config.yaml
num_hidden_layers: 22
hidden_size: 384
num_attention_heads: 6
num_key_value_heads: 6
head_dim: 64
intermediate_size: 1536
vocab_size: 32768
hidden_act: "gelu"
norm: "rmsnorm"
norm_place: "pre"
norm_eps: 1e-06
positions: "rope"
rope_theta: 85100.0
rope_fraction: 1.0
qk_norm: false
attn_scale: 0.125
bias: "none"
tie_word_embeddings: false
parallel_block: false
extras: ["local attention windows", "gated attention", "a smear gate", "capped logits"]
init: "uniform"
init_std_qkv: 0.0191
init_std_o: 0.0191
init_std_up: 0.0191
init_std_down: 0.0
optimizer: "adamw"
learning_rate: 0.000986
beta1: 0.9
beta2: 0.99
weight_decay: 0.16
lr_head: 0.00661
warmup_steps: 237
schedule: "wsd"
decay_fraction: 0.933
decay_shape: "sqrt"
final_lr_fraction: 0.0
batch_tokens: 131072
max_seq_len: 2048
doc_mask: true
train_tokens: 669400000
max_steps: 5108
dataset: "wikipedia_en"
Each number is 500 + 25 x the weight over its row's rms, rounded and kept within 0 to 999. Layers, rows and columns count from 0. Numbers have three digits each. The size before them is the row's rms in percent of the matrix's.

# q: layer 13 attention query, 384x384, rms 0.0404, rows 262-326, columns 336-383
# k: layer 13 attention key, 384x384, rms 0.0387, rows 262-325, columns 336-383
# v: layer 13 attention value, 384x384, rms 0.0282, rows 256-319, columns 336-383
# o: layer 13 attention output (transposed), 384x384, rms 0.0292, rows 256-319, columns 336-383
q262 104:493490557497540500504489524504503527489556487518505498508464548472523512495535499538496469481506520545477519496493500532482516488438479528491445
k262 102:523458528496482500508485484489515450490507526537488546472471493508477450519486514490507475489517514495488486521497498487496474469530479503483496
q263 133:484500482456550500472452502541527515483528467464542540508522489462492519524513495509504483548542461502486500507505498485531503505502467516502471
k263 114:481555502518486474497525483535490511563448495516484483500504506503528495494446499525524503509507476506466510476490521505509522550484496514512490
q264 125:532550534494501494527492471477486517496524495474519559498526476535491524485530508524495549473489505479518535503445474479509506479518511542509495
k264 132:497470488483527486492521535503497481496508477499443526512469466464487479547485535473496534526511466503474503490490509520509518485478562515498445
q265 112:500502470457547490446488529544508480499531472458464508521468517479500484550502466499488480523514452497519503514502545498491478504459452493511512
k265 135:466472486521491505522465487494462524497492545496509480476505554509509503456496504511529496530491508527487529461463508489484509531498462525505516
q266 117:439441494439494506511468491511503481471529525478444514508518544482562533491503496514513494559508482485466492523499516476517529486518497511485490
k266 112:511510498493511553480531507484485516518513479527487521520488487493473467488499501512488537482494446496458485504443516509524465563497498519512518
q267 114:548495477479521518491497523511509468497461512534528484513509454501465457549501485494546524499464475515508468444517523525507487492469509490507486
k267 119:493447493503505489489462486482510496503505521493535496472485515499520511501533512519528501505496533541491504484532453492495570490548510503494483
q268 106:466512520523547483475496485480483513458506507494497507498474482494516541487483485516464491494507515505509508514494443472508552519513512482496522
k268 116:518522520539460523520539516515480492520517488516498498524509493518470452502451527492486523467511495506485534522492536512479498500511496498489531
q269 104:455501526505515495525468461480524522484491541510504450465504507499501540476506536523485436478501483495503470547486518476480501483481477489491543
k269 109:575512507497463508485496500496500497566529468478504514522503452506534446522507508510525507495471492487460511518469540499511448498533512537484523
q270 133:512466462489532495472497509510488498501452484474483558548490435510479484541476509469503537516487529508497484494478483485533521516495508516470473
k270 123:469437523502514490494461526507496479448472526485492503507505513465520521487479488528526465514505507530506508477489453503516560515493469510534459
q271 113:543534516465511502501483482511455447476497464456528605535516470490501495547478430514512517493462527501509499490554476509520480508517511437526487
k271 130:453516517525504482524539498470460500472474517534513456540554514530465543472458510490515484513455522537524563488509475514500525516510505478482466
q272 089:505576470462537522524485491521512494509481516484529514486553477536502492452504527523531479508473481485517517478546484475472499492497501491526477
k272 093:538525493500504480526522516533503488475516492516460512496513535500508488528501529497522467520510527502479481471495457472514518475510464511507482
q273 082:480487529488537513548509513501511485506484504512452474474510500502575558481518507513474483505501479497543517488504503483503537513520511525471491
k273 086:528487484483488508497472543520499451458489500520491531501495509466525508536478501521504459472537482482481483499467503470547513524483481520532486
q274 096:460509504507500523536493492490546520516507499514474485475514511475533507473555585486479455512534485511505473491476526487510498511482500544458499
k274 086:520526494484507497515462555513481483462490497489449494491477485486486477542482534483493464504540492451465509461483487502520474524500473495492520
q275 093:510493502541506499485550509474451505511488454495528560505464488512429517505480473523544583522462503515522514491508476482481478493504506466528482
k275 089:500521528511473491517503464507475512484504532510582465496498511514508549456506537486499538524444464496517533512508512484491527510511544516493533
q276 092:490473510504508495486537513498489482485493519531473505533437513493482527524470467508489524507514499507542516523489504534482510499522523502491503
k276 087:484521523475464493462493458469486547519480507467531512501490477540503485498537488482492539484478504495508516527535536508488513484515550519481531
q277 091:472488506486498520562527509507516531483526515557503406521535471524529458458559498484470499506535470524517507505480503494529511482492504483504533
k277 086:515490469499531467556501514501513494479522478548433488543498474475514484528480511471489486487569499500492460493492508520550468539461459483518492
q278 090:532507517482479509552448482525519515485547531505499452482543464489564484479523476521534445472490509501497513517476493472501488510478483513494502
k278 091:525515458519514518543473559525486481486494480548433495536494533504509478537502522516538463483529516471476491496512493485542485511479450529529467
q279 082:482498510476481505588494488472504524487514545495513431487533502447551534489527507508493470487511491487517502511505494528521530493524491527479497
k279 082:510484442487522500533478505519479461478474497560462485527515504486525496541473509515494471479558518473454493480465505481512520525460469496537481
q280 088:485522534488487523547504464495521520462522502467491505492480485461527544450500510518476481485517534510482520495520508502501488532483496514494498
k280 089:517512470481496506507466516522487449454464544486503543556512498479513490532477481476532483460513527472486500471488487447536494503476466541520481
q281 086:524552523504521479472467481501532480514488484473530537495526502526498486460523519495540492532450504494446498492494497520491486523510496511524483
k281 093:502504543486498512526517544517487495445496495526492474503519518523451521511504512538514485531503496502542495428498496484528453538520471455481504
q282 081:518528509528496488481532504506474475516491493499516555487480524539426457527510450509529558481498538483525508513562493501477476480521503505518485
k282 082:485501544528488481470534468467496520494533523473520504467472475526480528461491492502481525503460478523507504516540531531481496476523552502472503
q283 087:516495476510522501498506482501479501511475530496492482522455517502499505509431519476453511525517491496542480485508491507518484477500480474509509
k283 085:494485495492536486454516456508510547534502492494499518459507489504522468494540478496484540512442491521479495530505528515524509509493525517484505
q284 091:524537503524486496444509485468484500533508493488555534494484494548438479502475484531524533493471579477497496475512479472477463496477504478493476
k284 089:486495490496488512466518479488507529513494502476509456491520513503512513433526535489485550480438469532474540512518523506475522488509550499478507
q285 098:482491518539474501500549509479506509502513479559472459486488491547472454490507459499490573477487506512489514514516507496514511494511519484507494
k285 106:458499480515504457520501475499502471504474505526467476510491509514458506478472527472497534439544450494445507516508514504469537499488509482520499
q286 091:480466501519497506486522492506488508499469510506450477497490492501493538528462520481475498492484491510538524518491487483526544512519523520496488
k286 093:507487507499494493492497495528514509518472482475534546477484446490516476493492459453537499525492498510487508509489499535469540454501475535529490
q287 097:527538512439488511510479481525497508519506481491532531476480527506520474511532510509492444467532504483484473475520490519505489487503494507541507
k287 094:507521513485517532533519490463513488522507488515455501505493506541499496503510502512500435491529543484526510512537494496488452502505475500487511
q288 136:531498499555457524520522530551493505509501487527435512509519485512504464509491483515521531513498455506476511521487507535476512525513499499492488
k288 110:479527480524492453476490534506507502478495468547479471483490485489484453472572502535515501501517510522471462485501538500521530478507460474487512
q289 119:476548490483484535517483511506504468508517542488523509486503515490466571495495533506459496475475451468538500493479501505474468489483474508540507
k289 111:507509509512452558513520447496485514463518527531498489484527558480502483517490498513458475456547535526495504457554538479508518542474509495456526
q290 117:481537473502518513484490502471475470512520507521519502507547529502491527484467513516479510470465533485566494495505512502468480496485476540507502
k290 113:508503474498515564498515496517479501462455526493516509529535497541508502510467474512499510496493512510535521467477519539493487540515519454499501
q291 104:494495523517509470522518523563526549516478510515484498470487482453486436479544481511509493510508486504495507487523495504484494461516481516543503
k291 109:479477515498461497506501489472506490512496493506509483475473509493512467515508528511509523472494473515479494573449483431476487484474532522483523
q292 119:529528533504472460520519475465506543530512476509516518512462530507508480529529527491556515526482522507458484504508483489499519501506506501523489
k292 113:524462495511462454539471497461509505532536483503479532465483546474520441493521544516517523477497473502437492516477487505509483481498478516475487
q293 110:495523514511520476529484477482522512481549483501533519479524524474502519515525500492482508497468506504502540542514455493476491483496508503511511
k293 105:557483522527466487519487513494486444502508496496500509511445508500504502513513519564541501502503509480502460523519496451492500520518469529496485
q294 110:529474496500486494519514496542536465505558507485519502493558475516503512507533551523520503521514496446495537518515505485507488525505478492504485
k294 113:506555529531493505496496494486495511553514505523510446492494464484502495478513511462476502521512518493479477511516539501494481464494541523496471
q295 107:502492516476523474505525544539547499523501506530488457518485498502509472496480525486515494493497470502522494482529533527509475520457519502496498
k295 128:465464489485490558525501449506513488481523499486514510507524517507477492493474472531433505491490554543516493481492497528512494505484497454485545
q296 118:513469461496545505492495483535532558506511475491526511492474493485508491558503486509501475535544526535531481489501512520497483458490505499508486
k296 110:452522532475511490499461465497489505527482540497515460498486522492506495467483498496498423495475525502464522502460517512501459513509485508510508
q297 119:537490490492474502479496475499504522538469526537478482469518486500492492485484521524484467535510534519476514491527491554463485534478479463490549
k297 106:527454477520525520467486514444509514513524510480539484477475504461519538493510455475498484510502474485523468520461500470496493455461474477462521
q298 109:499517498438527495478503534556502478515537538539504485519525474488511481466476498520489492501489500471475518491498535475478449511456465484525478
k298 106:503486500505497506491471490501491522519530477493494535479538523511521480469518503509473515472508456466561497452497508475486446509477459475496505
q299 112:560484519501470503493459503466451505479485478506517536458502534517513470548502529495517473504523522521516522470473457476500480491529496492530521
k299 110:497484538496511503524515488483507530537482540504501490505467467484521528483486480510482503508450495519478486533483498524471494501501513524494478
q300 116:454476476510532536479532522532519503499467521513476495523482492514508516494503509460479525513506504475488486505503528515495531483486519512448504
k300 113:486486485510520489510474531486503511452464448521496486498486529502469524487477470506501524494506488545523537462494475498519584522499489470519503
q301 102:484491507494521488517462509499520466528528525513496481519469469530528461466540538496498527530492422490493500493488533457485478487485494537460468
k301 101:493512481480493501483496549489495518497502473515459513490509539483491475535517517509488493500555468467481508467453494485518469495501444466512476
q302 088:560489486498493479470524493541459501515496471482483541501527499485469481532492487505519503507483517498449492493471506502544482500483484494502524
k302 086:479488540516529500487489490516507496495486530467556527487501483479516511517522469488481517499484510518499486515513479508498518494487508521485485
q303 107:477453515518503501495499503492486506457492504523472458503459521452520530510477470488458491533531491498522505485448532510495521498513490517484529
k303 091:509491528495499528480489459465501516534467534488532531511495519513503517462505454490492539517462488527504477514473515546517511501481494513480504
q304 098:559468502536531537467526519483467487504467501466511554518484490513462497523468480521516553515472524478502512499492466500505532513497531487517494
k304 098:514462542501498503516530524486475508471513539506534488498505462464487506465485512500507518531450539528523521476469510512494548549479513526501473
q305 087:524520460550526468490524514490447467560489467485524482514474502521433522525508554523521513535483502483535503489523504485504483465496518526529502
k305 088:497467507521486459496516488495512512475522515484547495498498518500522553509501525524481504533492504540482501502490457479479546494487477535531489
q306 089:555556460494487509484474478535448484525476496476531590524516500517461462514469504514547501503476523479487485504531490485505454483484492479524490
k306 111:487507517529494498515547487490504503519517505528479494527549509505459513494470513520507483523470512539573490474505490517509495497479491470449466
q307 104:545473499515477494506523527511483504467536495526507453524456518490489489543480446488503524489521483535509503500502505491513502477493515527527459
k307 095:503470526510488494469488449454525515515519497488497519484488501494525474505532489489496521480468502496491472534532566529483512448488514565477501
q308 098:514449508486535520544493487506527493499522522525495414490488506446555510466531506499471465509526444514502499485485514544517509495530504543510473
k308 099:529485485506504492515500506496508484533480476490469535516462486514520474537508461505529462515549499491471466499505529497502488493492462532524505
q309 082:536531490522500508468477477494499483516488476458516547528442524509483492510478501490545539534500521479480491520506515470510514514498490481492465
k309 083:500492526511510535484532489473490523511517514454541528490483511490507498513503442498512538542446491553555501528484529512522516534493508497468488
q310 089:465502480499468503521512515496510533481479483523479495476531494512472496513515514482516483470498517528517512481485444502506539518513495475494487
k310 084:492516487511507495559493528496523478464502513550514494495512470491481520486448551499496469482524497481473511463509474510477525531521502467550500
q311 080:519508479479527501439529514523493470519471481483542550488457509502466512514510501503508545498475510518504502489507492496450522458475491469522503
k311 077:532491493479491495516534481518500519518530502470534498516530506523468495496481491485459533501457498551512545497523504495458484519506505489473495
q312 084:515499515501537501493523531470475471493475496464471508510431538496456507540453480497501531525502507511544505506486489492480503461525493483520508
k312 081:509512526499448489489492479517510517495457485453525524488493482518513514467499454493493554530460494515505529545538542481457494459499543498507505
q313 097:547501495549467496510555519465474466504478476531515496520458525519493476525467460512543571515480515507519494518546520496511476437515471492511468
k313 094:480480488519499496480537477474497524494486510517488480467480513504498512493497514489489559515486476541475485531525554511494517471493518507448497
q314 087:463494505518490544524497500482512498489534521520495462505502468532576515424509488493501520533526443496491553480483522514507510518483507511510534
k314 094:509477493489521488492474505512479475516464525474483534536495494451513475485509475489530516487525448490468476518504482503581472486447450544530501
q315 087:563465485485538501513479497500449482488483517438533496503481520486527546480468513510483484525495488480493458486498503492502499473528491540506498
k315 091:509481519490528492468509498477478532523518486479499483490485501504553494506553477535498500521445522532503521538483534519503520481477507523509483
q316 095:453456499471488493538465481529524517473511523512487444478508461476552494474533544497496455494518478493476524484490510496498494525505508547497535
k316 086:536511469484542535521462550491517510500508478498460511491480529519524493522493508500541449501533487457505473490499496483540482521509478473520491
q317 083:520460508477497507563506521473522500516506539531475466479502485506566516467507489501522479466497471510493514503461499502498520471492504503489481
k317 087:525497475519513469542502508504500478508493503535444507509480471488521483507449535476515486484562472467458523468500505490527498469478444505519494
q318 094:502485472512520490490512493482502490480484489483502523526494524495466513525472514516484504526527478528511503491463522515501493491492486494462516
k318 085:513515509477503482454531470494500527521511494468564506470490464473515491487501465470503565487460521511523469554527480496504520505479523528485518
q319 096:470473506495533512457509458494538500478510489540476470504457489453490529518516509468445454454538502526533492516521498543481531508524537499467510
k319 107:522517494480497515455474504526499536515464516478491502490476484529513511506499465493492516463509520488459507502523441509468503514520497462537515
v256 109:509488494548475516472505517534514516465536471485500470510444488522518452535475506471501497508533487526447487525525545518493509557556510535545474
o256 105:501552516486548510522478486498486475501497509490492512509520493499529524520468491462482477544481528505505459518512508479487507488514511467504530
v257 094:529519473529488493522495471517501463480514506547490516504461470498530507457515494437471520503467494447484545464521479556564495503518480465520487
o257 097:514556476475533492506451514535498540498514508482475499480480465516475495519516512524525472489539508470500484530479503487459537459536482512530470
v258 098:537412451548524544511471480486483493504498499509471507499455523510511510505480515469494514504532458492519470472526530483518481470500516464462472
o258 099:456506531477497501481533485536509521450478490524558503468540495491492496542500437512447515517536504506560524476465485477464496530510476497520493
v259 104:507459489468505476456487526474508508514510509490532516512487512466517478528534492529528481472504530503491457476446499462519506496467488482547504
o259 108:489509500505528510490539500512501501522529474549458490531501477525462438535514454479493489517552457480517530532547494487477517513492520483494469
v260 100:484541509493495523488527441464527494517485506503524526523544498520505476474475482524476513480501512491514514531522505517474496519457504488509518
o260 102:557523532499499483517479461498520525523449514455521465461500481497506548492519477518499482502529506513483525517442511517510488510498498543479472
v261 098:492515477548501473480495500535501534458490478532507441515508479491495479521499514454488508540544508481513536528486513520509490494491530476498528
o261 098:492529539475478516496527491455517451552454531500476536424525459534522490481549511527494488519441486473495497508529514506499510527492460462481472
v262 095:493444471478524480508489493517487519455497487494512521494492506519477483508544494497459515503520507499463461517466472445524503475501472529516488
o262 096:510532519486491519520512527498509465485512487542493493546497563473499488493485521486515509456500526512503505461508495516459503529519526460508550
v263 095:555513480517470493488514510518477501491505483460475546479505439528529464468529492516503522540516474503475496504532455505538513498492503502508483
o263 098:502523521502545459499454522509486519537512466504550520465483514460511523549504524480477529467542513503487494481510519500476513486491503515541531
v264 105:511473479491497456520486510483479461470482511522527468471505498516484529491488499534514478511480525515531507501512540520468540547515492468556529
o264 104:487526464483446549461475512538501488537515523506487503498467486528522474501540503506524499526493471516450503497495493489512468502508520511478456
v265 101:556469474513473507530505499497479503492515469489480544507495522436518543541510505505533518503506463502519490507517482475487486542515492471469480
o265 099:432499540502522515522490488489561535500523501532499507504484483513494459462507509490451522505464560523491543477522455485498529486498515517515497
v266 098:485547502491482526517521493504484472484470472505505476531483499543495465516527477483445525509486542515500522512493491510527489502488514526481498
o266 097:548491521509515467486447508488501502519491518477521524464503482454506562449510499490540495511445510497528526496471483480453489479500544473492540
v267 106:432522517507511514482495444555490533496487463465505516475527521469519484478518505472499507519484541507500471492484459522502467483549486510493489
o267 106:501470516488510535504540528455552484480528496506514523509469512497503515522470488499494498475508475490496466512478503452461513501508499483506515
v268 098:542501512553460509536504523477537495483517464481479481485471491517483469503504506486519476487521482493482490493482500548507490455552475489511485
o268 099:528493487480521460504535475516479518533507448506499492511481518476540555481537472484458492510485541491533498516498538496499483523481484489500489
v269 103:468550469481504496511488516517494466487476512499548527524511488494521487468518476521478516482501528511485505507510502481500510497542527506473456
o269 100:481507477491517535517489509551524515449506484518506491479513484441462488536509506495516521506463512531481476486476537521491503510487501500515552
v270 101:465481520490550495541531542530499549499530536528502523529531532503502500526466475462523507538550508523516503501482470492520486515524488484515510
o270 101:499494486486492494513471532460527503517536487494477477536497490484511510492495500484504500481456551489461516473554505532545526444481519490482506
v271 091:481491513555495459491540485480537454505506538507501486537482459503491513520485519468533510516499461484493518525487537499484494508510511470499492
o271 089:500543494490472502544474507528485536442502537507525524516482523515512480479494486528481447494536547500521517482479506456500495526478485471502534
v272 089:476566470530481506529485502461455467497481543486456526498574505491494446486495514497492533485461497485501516486512513551484477450514473546499463
o272 085:518526497518465509517467499556516534514506502481521503439480465488548501490519513517506464459496495502465460518494502505513521520544465486526537
v273 110:492445514504483486456492475464497541509480501464544475514478523502508501487536485492497479503471489459495484460469528492489495509518490517514518
o273 107:515512497487474473500511532546513487483517509502455533494529470529479445508514485508517479479524467494509523537550501497474515484500475486540479
v274 113:489530489430520531516513520481504519533498495491485504450515505526522469452527498471507519496529546497500496474472512478540505482454534507456473
o274 108:487485540483529510534479526472482459497518488497488500503488492500471496469505503506515491521473448484517491485468479523464482524496502482542528
v275 091:493522489473446484489519483521495508496465510505490462543497496511525507521542460465513469506487478511487541547521437485457496489514527511535491
o275 095:505461538474537503517491524505502484519490525457498567487521476494496509496492520529515485477499509478454519495479530499506482500485489511483484
v276 100:489476510499514527474503503466483432499501504481505495506519508525483538511501508474505524480485528463512481514492512454504493465500499462498504
o276 101:522495483472522485503536485540501510507486483530508447502505523464498462498520489532537522514508503507456484460512476515492490494524503555512484
v277 100:511548511489491550495498549554492501487472511510490490497542473510490504487504501486515521518509472494543500515544479508498518483524494496527532
o277 098:511510510512507495497439439492482466491474513463519524475487447444551559529493483517526476538482514504525493474492511486501516519523493509488489
v278 100:504479486534516464504512531517493463542528473518483470483491480492486492536473514525495486515524509462482494483564513522517475503540488507500547
o278 101:481534518521461510507475462482473535509513429480456505508530469465538464540517492471482515516498495524529530539509514524482537532505521527488512
v279 100:507458472512501535517494497528513510518508507473461487473479539494527487526499500508472509471551501472512519467465520486486495517511481486493512
o279 094:510527544505514508526554477509526535486522495446543520508539468540480481480530459495478510467505516527502488488540471501471473506498516510512461
v280 100:504489514531459509535500494497442467538501505506481494496474516533472512494499536497513496509505508542456479491453518489509527517492492524464456
o280 102:487514474478511484482489526507522513472506481538512543515501518516534482448542508520474505527502525476530509448518525504484461480517483487498517
v281 100:513481463483512491510475534545485479487514504518549507478516472489510464532483539468475479473485490474470489514466496464508480539487494499548527
o281 096:527555505474493540483515479497530480512474527456486514458506488548475491513534500511475522485510508498493534497486534505472488526509496475457528
v282 101:525550492521465558512529484464447499519488520528514525508524458509494512530508514432503539530490514506492532491462502477484511510510481499453508
o282 103:478498497476502475494439538535516468503522526437478527528468515521523509496479460492501513507539493440492517490507474527528501505511511507492518
v283 112:498493501465504490527475511514538467537509538538485523543575509481489539469436509499486498478536526487511511487466496526524493511465494483495514
o283 110:499497501540475476460534507494473497531467499448477510469500498501487482467479508497509503472562491526539467458538482489538505452499518443463461
v284 100:544540540525472530476491501496492494511491515542529485501498505527459528487485455535479530521511500526503516529557517552517514509525528499504519
o284 105:469480473486481477537469469505477493546476492501487483532485500523509493545485529479514480501475530509469479477490508518545476488487508525465469
v285 101:507430533500501487486522463507534517486508503507480470537511540493544524475486486444497487505480513514489490469518525483506504454493476510512452
o285 104:480492465521473509560514560499479506525506469512500522458520481496445496550489485506501501515489495486506513485476481514498492479496549478520545
v286 101:494534534531464476482483507482461528488499482459495528520529488500470465501487481528551503497549484501507462523564483510538482493507442475495476
o286 104:536476518470533489493505496504513448475492495494522460536483461501521525548500514501438482506518518480495518501462510482531495511497542514505521
v287 104:485513495450490523511529511519558537505448491486490488514496512522531464498542435465495522527517468522512477494520546523487475473515483514499457
o287 107:504501498503491491516497504467457446466529483508495521514542476486476563484467561494508472478517510497461501529501461522524487481519471476518520
v288 111:515484459504488488497505495549471472499486526492534510507497511487496474489498500486503456520508489493470519518477481543479473461516509533482490
o288 111:446450470536513486515537532465500521487507480500477479461492553517487525503463502499454505467494504453514484506497540491486538517516512466488508
v289 098:538508499491521514504483548452434501442512504515498564521465516453464482471523521486489507548504460506499512522504521564508535524514512535530488
o289 099:502499463504515505503495498547537493519448496497506511527528472493493543555483531491504483486526512487516499505503509463527513471524527450487492
v290 110:512521494515489531560523563507470511462573493540483527499464484447479509474507535476524541488503482486481504493481484532515515541505512521486497
o290 106:503536472481474479485479516506497510524461538514514506498510490523535512525492542455472481543452503503455454521477541490500522485499492528524521
v291 101:529514500477504491548495568542517503517496506502483542517507524515486504514502464494529488509495510480496477489523506503443486475476460476479489
o291 102:497496518494488521461497425507452507507470510521510503510530458475486520485478560460468481512491474478510515494470495498532531531520529543505509
v292 103:496498513466476487490492516526473490512498493480464507469439500468495473478521488508491503487487541512472490467489506518491495463504502503514516
o292 101:478454468514502547477487533487477478493525467497517513495566502447486495528477500487507508496511478503522511492556500504524502499486507464456518
v293 106:522563516538503513482501500495554527506505488474473466502511507506516482474503494537450500507542522489489505470520478469460519496488512486491538
o293 108:485510536462549493541495528496512530481465502507501506520476469494490455475516503470471505497466510467482526547469516490469484536539463548528525
v294 094:511551514519521519493513485496493499493512526518493517491472530490503469515467508497520491548477516486489476479504537542524482494523501460505491
o294 094:536528484505495509512477528502520532493517514466472457515497464480539513502510474522474461533524515510474528546471498452464527474526520526507512
v295 091:487510467536527482482497466538477443507529504509479449501451461498521512512507479505457490473475484501520457531552536524450473456515473537549498
o295 087:485505523484516447516512487494549533477465546475513541475506525497545480431550503476543471487507518506505526522479504477476512533501500485504522
v296 093:527575509506506495476527507526504537551510537508463503507502530549475476479493473508515493514490509503496503515555520517541485476550501495488473
o296 098:498520499473533508493440453486474478523523460464526499505504471483495518496474501487472486536505476517541489478426507521479501491491439516482492
v297 096:470476490465507529475500538498481547521500484474460521501541566512517532507551462567545507488517546514524509503518494481544535488476525475487519
o297 095:518481522499506455538551512490534497487562485490526502525473490497522468496472522526519493476497512545497481477510469502530464465482532520546526
v298 111:512506488510491519527527542514495548496499532519500494489513486508468455496485529474515483503510514541475520490510485535557509511525517535528515
o298 114:465478487506490489473485510518495505475485488524520476533552516508488490562461483459499478480518507516504511515469524490500536502490492484486532
v299 097:520548482501506473498530489468465522493462532549485520514485513547507502511523493502535498526464472530525531480500519506484503464497498487519519
o299 097:513548503502490483529427475532473490527523547494544500470495465506534516478509509519569508494458473498441484526476506531523508498510462511525494
v300 098:514478455499507505504481543495493544487487490529498551518463523475478482470512498527519538492551505551501517458514520475520519457458490518467504
o300 098:507492521503480515489486494533485461495504528486480481533493488496517501541484491456484461483476522470520480467479497535546515488425517483510486
v301 095:507493549497486490523517488492494506537480475466495481509503488514495448479497493536517463529507511522472502530512531483455522523489527516489477
o301 097:487488493475496525475527485503485474471520464492451529506504512502518513504526525504495534464493484534512501481506490489546487508479510557516505
v302 102:510539513485482518503522453512531531487512476532514501469459468462500475498518529537490482518505522512486521545477512495469473481488508518490484
o302 098:502481508511526500514495537506504490493476519530479502485525503475497498482479538520504531445504473493522469494566477504525514480491456465512534
v303 096:516443478488486500459516509536490534508529504522498523462540466471521516508535494525487506496488535488525523481483523482461527507466498473508490
o303 098:492517511497481533552527504510520503480487534470497481544469504550541472474511472493516502487486501510519507500534481509515505461520468492496486
v304 107:494432447512538506516482475451532464521490523494522515473470508478512516461491559495490489529516444510519534523483520544493517490496487516475512
o304 103:512509518463467487501519535507526477474477474501443508539510492448531504532444485504514500480511539468514476511540526530496490553479505491517538
v305 100:490533506480452536476523493541512482521480489502494454512529501497493457485472460468454480506530549547531483505541490482478488472465513524492507
o305 100:519527538511533509486455517481477493498489494466497525436524496478509543496524499501512531526468465481522529514514526546491488501467472500502493
v306 100:535521492487508506534514440501515538464492459526508486525491479512517467497476494479432487519493475534524472481499563478474519471478544523528459
o306 100:485535522491512521480461528498501487531488495482479441498546501505478495517523476527511507514490492522485556495538487507501492523517515468444496
v307 101:482510464494498505486512508495528481438485504473517506510480506533480454533547460490489493506541555514514481522512490503468516450498505470517489
o307 097:531497520489512488474478514522484521491521503497455517520488519500509534518497479495469503541509511477467509535482485468542495511489473510465482
v308 098:459488461487484494513496543520530509534516475553479454516551526479506493497515502489523522502522580542470505484474535510543530486502488479440533
o308 095:540493500511495496533500490498456455446547545518520522526481519510533521486517530545503484483479498463516528461534471508516472504485478522486481
v309 099:500545496486464509478485516473510444492497482561484484465553484511476479440493528535478495549536506549468547539511505520499498473497527541471470
o309 100:501495526491503519520452500553454530516498527452524532483488478485495526559524496489488517473501499479483472503515516485460534493476435483490545
v310 103:495471525479535481510480530537530502529523464502490494518463510490468504502487487473536498483526470472482523429478502482481502491501485460503480
o310 105:488476503492514496487542502495485520500488511527497492484485556530464482522511496488491505483544495470519483500477493505511498498493506494507499
v311 100:546524478526529456554493509528456519467492488487491519547482462481492474498511461531492490528476447508493488528568516501473486477536529521505504
o311 102:507493528508499516492503484468517498482531497553474496435529515492514499521507520500521478502524508502490522467449540501511519508510457459502511
v312 096:470560462508467505521509487498530499460521495549526491504526493580493513522503502465473528523486477512485562491466532519462507475473499482510491
o312 096:499484492526470479497429538501463485538507533451523535473524485457513497457542507509547492481502513505457497496478489508521497524525484524496490
v313 101:480519530472487524505480488477530472489487477496504519494562518495462483528504448528517484434482530509523489474533541518520503488511483514489534
o313 100:516440498525529472524550505517480499478490526448488512555497493480514524536484536523518465503482485494527505503490440472513448508484507481530496
v314 105:470516470460439458500514531517443543471495495550521512454493471571487455464484516514486506497467490472493508492463517503462538510498489512526442
o314 109:560517480522482522513500469519524475498508540493515511465497475488468500482543525492498530516504537487492480489464490452493462489485509505498511
v315 096:499489502493512495545513460501484532484520523498553538490507466511544521500527530487498500550485519459491487492498471489481499493516508487476499
o315 092:512533464484452452494498529544550469490533510499476511449506506474527523498491483508519492449489490461498493494498514534488512443478465492526537
v316 101:472543470453470509451506481520546545538504496508472492495546478461512495504504478518547481491487506479536502487500507497504489541465514467486536
o316 104:509490538482497495547510505543521518477478523451493519535443496490510476498469459501456510488533479492509548564502474464484515527494483485505468
v317 106:500430530524487484479496530457532521492483517552507501495474518491512532556542460440507506532487499486499500494510484510498503475541508478508460
o317 105:513506470513514502515500479517477508546487496509516471532539502510510503534473491505508480553497491485526518481489486473502489468456519506483501
v318 094:467520556556445540513483506492465513515482494568512504480528511497516479472459532495486508480537534491495540488479461548493482529512510486486507
o318 100:519534487478487460504437485498495539460483560448547533513526491497470519501530496534475512554476465511465501495501471479524519535463495507483460
v319 110:507503501479495463518551531499534491524490476501447502517508521479492455515489477510451497495531449526515458511512509487497524482496503495533512
o319 107:493513562459473490519493460478513518485502500511503483525513506503500540497485491503493457486459521462465520519512459487516490535506460506486539
q320 110:508489521454505527483538521517480518482483533492505467545523492524493469481465475510483530493507490494521466474495538481477469557482499452477489
k320 095:499510474463524503464551568547492549488481526465529513515510487490476500479508480539496538522544464487543476502502532492480506477525506465507497
q321 110:530523450479472499539485462490490495497478461428498527509469511498519500492482527524537480510493474526496535520453518521516508476484494531543522
k321 116:511496503547509479514487459484508496486541447517489476510499518531515486492535489506513470526500515522477507523483503475514492500490448540510493
q322 099:519460494520492519509453476490491486459487466490477519522490518494506505504464533496524487487474503513491492469483533494495536467498516498513487
k322 098:472565520498517489512513476476515483486520480511519518489532536515498508491496497492541479480469524537474536523479497511503524479514488491518515
q323 090:526544454473478536502478487496533517502468509532532515538522512527527523522466493491530531490441511519485494507483485492486501513463542504526517
k323 083:487490519467488503546488511503495505517501456544475469466518494483525512508491452507543488535505506519484520498481536490493511514496491531551473
q324 099:495536483501480480523476456494502439512500522498526466483501465520454495495496525521515530500502483463477521511488502475445486442491482499505514
k324 102:498496492514529513475495409474509478531520476540506485484487446515492504516532502494496500501480513523500506522534485508444498465535481479525497
q325 096:548486508530497538467493482512453508487468514464515495504483490519481526528527511553516509488521534475552480482533509526497490505507487477509496
k325 098:478533467526519513479482463520503545481520518447532483517464509504482523498531515468515479506511529505501464503490481504471458488526515508514490
q326 094:540499490520483533465456472462499495471496484507489489505470531489514511531552572531509485491486559484457527482501521485470487473502495497488486